config = dict(
    n_layer=25,
    d_model=64,
    n_head=2,
    n_kv_head=2,
    head_dim=32,
    d_mlp=256,
    vocab_size=2048,
    activation='tanh_gelu',
    norm='layernorm',
    norm_place='pre',
    norm_eps=1e-06,
    positions='learned',
    qk_norm=False,
    attn_scale=0.177,
    bias='all',
    tie_embeddings=True,
    parallel_block=False,
    init='normal',
    init_std_qkv=0.0174,
    init_std_o=0.00246,
    init_std_up=0.0174,
    init_std_down=0.00246,
    optimizer='soap_variant',
    lr=0.00937,
    beta1=0.95,
    beta2=0.99,
    weight_decay=0.03,
    lr_head=0.0108,
    grad_clip=0.5,
    warmup_steps=200,
    schedule='wsd',
    decay_fraction=0.768,
    decay_shape='linear',
    final_lr_fraction=0.0,
    batch_tokens=32768,
    seq_len=256,
    doc_mask=True,
    train_tokens=119700000,
    steps=3653,
    dataset='wikipedia_en',
)
Each number is 500 + 25 x the weight over its row's rms, rounded and kept within 0 to 999. Layers, rows and columns count from 0. Numbers have three digits each. The size before them is the row's rms in percent of the matrix's.

# down: layer 4 MLP down (transposed), 256x64, rms 0.209, rows 115-134, columns 0-63
# up: layer 4 MLP up, 256x64, rms 0.245, rows 116-135, columns 0-63
down115 090:490501468476483485519465530532469507434466534481453492469502451492442486473504520505499504523509483490531499505502485532500505467513498513518490549469475497443515485512502518510499462525482507
up116 069:499508469519508541480520496475530486449534492520489448511520526479541503511502482479479487474535506438494490503486484454464445546498524470490486503473506491519477516471511523496523461486501506
down116 072:515528498536505464483513538541434501518450512492523517492492498478515480511477530499523549518469521527465514476482514464487517492484512485499505471544499513528542462518503494526543471528511507
up117 064:539492507493506494464513513495491533493506486503479557505465482492494507534524493465506545486510557493493538505511536529473502446510476529476512519529550496468508491455497475510464485494547496
down117 078:528501474515451477488490514513529521522524506556485517486539497512475532486534465493489510493466479488501535500495508451507506480515489518517503484536504516492474544490526567466522540512462476
up118 088:479515496498478500545519496472525489500497504548452499488438476513525512533511531489512515499500519523525509534503480497518494480540481470483540516471484451475490487460533490452485515447484507
down118 095:486477488512488484468486515523477523559481508496562526516520513512491488531489532535521529528497518517544504472510522512486484533477534553520450504526533511494508506532488484527504500507474451
up119 119:517473518481555534519492525509520485533480531535495484469506462484531521509452492519473511492497500511469498466430520516521483527483525501486500508485572480520496478461527498504499516499527496
down119 091:473480454521483469499509495475508537506512486497517541478480512523482524444548503542488470496537480454476525536530489498469496493516510488457539468546464501500527506504510510494517515528474515
up120 109:483481541477482448483487499509516512494540465459519477534529531516475487502517480542490507474515494499500514517535476474458484475503493485516469497487508480506557537510521486560504487529549511
down120 106:455551512503549486516462481476542474544516497479481479497479492487514471516463494530479479466532492494492487491483470463466500495485480502520504538471484511468528490458512492511518515449469529
up121 094:502541496477486559500505474521474478535484504566465481491479485508551506515496524479503540482520518509500504526496441508526499522502479506521499500523509549519464502532464499489481523494536536
down121 107:481519527482519475492488479464470514504473442508519464536487518486466483478483515476479516509493522480496478475502508504459483526489550503484466521527503488495557518529496475480523425525512505
up122 081:487524482488517465490536515485492516478529513523540458460466502522519504500513486454480517518523466528511522477506454526472456496562477482480545528486493502506520519500498482485451529516508523
down122 090:505510507531458556489488499504512492531468501472467512475499529477495465547556507526486481512483507462487483502487534516506528498450458542501502479532536543537493501496513492474510516519487470
up123 130:496542517513513515472528452490467543502533465492482512530504477525505501517477462484478487471475497468510519529452519489532511520521503520496476478516480495528488538542505493526452524498536551
down123 118:517521505524505523537534458486433527550473478514532481502485516485471501491540472508478511459463500511498528509464525487481528472542511504476497525495512480481534523494544510519523490476515529
up124 138:498503480485479495522466516537518512460525500509507484483467499501550546505535486496488521531488493511468508537457507464536477530501536475491541508481494514449513511499542510454529477503501453
down124 093:480528490489537498449521482475459487501525481510504488493558487529466498553532538507497508538478512482482468493480472525506513505509483508526455523514511568504535473526501472525510487478492509
up125 114:497523491504520508468510508442516500473533483520493529526477479520478519511496477483496437449510465510489530551537511523471537483513476503527481512483481463511491532500497520525454497485530467
down125 096:488487478521477484449501483480459524543517512490494527493514521468539490512523506462482496520480504485487504429545472439525495493470484474500488487513510529468460476511524481533512514483488524
up126 107:480497531530466526482535497495509517483505490490507481535472517457498500495488493471485521494538547531525535498493480454491521510538543510488551526536517518499463491508495512462495437517533489
down126 095:511501512472533480482458492521497506461516514474486526521508465469493524542489468487523523460498526501505486502520486500524519494529508476499539500491447450534481503461515523565465529478519520
up127 073:501510492474514526484500533547512494528510451505520496510471492535497538488523495524500491502480460463542513510517522459438522524480501529538503517543474496473518487504490489547517466505497450
down127 080:525526527452529509485500490490488471516507524488467502526513478542499476508508505496466493557540492525505491483511487579486501470506474518524472459467476498510534496504488527499458550493492483
up128 084:513454492480493501501511466510518479492505490451541457495495499460512478478486545481517515501478515453485515536503515483508473528506447532491457454480541511482494440508492535512509507523496494
down128 096:503527526505513514496526569495490509535508506521519512509518501543468532486517504508542462498514556510453488488526476501551495488478513511467489486528461493532520486527489513502461531513545522
up129 122:497494519481518517508493494525561519485524484475458522549466463516473519520453502474528478491532489492467482499508494472499495493514517471489527495486512454422514503495491533490532480498540493
down129 129:498488531532526521447501456500479472510465498510475526515554515478478470484504475519477517467515527470513451492493498517473524494508539511514487535534535476495457507450519514491468477498490518
up130 069:541523506487440525490493490502491540478488493469471551498480504449474545496480508495475509466500525476473488525515512487529519506497557487514498501527473493534445501545485499530500473504519510
down130 067:489478504508529491504503516511534486543530518503517482516513542489544482502493506545527502548498490469508507479514507507452486528471471501460503517506534482456524467465513439485453506489468526
up131 120:463503521515534495478526485510522543464524500516550476506482518502565527516503488477503499464531488515550539477538464501474475506562503500485525506476479509509518502508459496514496477501496467
down131 117:468500516516492535492522552507529524539502503484552517514503535483524490539519446516490507478506506479471478533481466502528499495482523448466533529555519512493515486504517537475515513499526479
up132 098:504497528486482500451526511542518476534478523538512479458511479543512438501506465511531517463482539477494547494475494538506517501543475513501534524488508506516529495502514480488462500526527506
down132 101:530515490516540515517519535522494542507502490547515530502521467463485474499506519504483502519539480511500524520445482515504501500494529504532521471464441515468513460501447531509524462500478483
up133 108:519509495491494550481533498505470503495539466532472486473495498504529486497485491441516583517519545481499517498465492478502487514543532496519491455504467467488508492468509508477521480480479484
down133 097:449488531511468523532491456484538471508517526497487505497486513483496515498511534484477422461492447494546482466485498521529484500479480498484481521472519502512519498553482534510516529505502503
up134 080:521516496491502514489500517539550548519534472510525478496510531514505473494441490534481521466521513476545476508452486500461477521542503496530457488496487485498496499472497479543464494464508505
down134 093:522508531485507508521485490526501520507503465443457513484490478499460477491502432490495502507485521493467512486480507483507468485501464476511484549517537507493528495506451497477527489473556451
up135 056:517479498495476494526525484560477506520474501506506523516473484493507476449488509507469518500473493482512542437506488546488486523527488493512534521539492503502480477526495476578479464487497524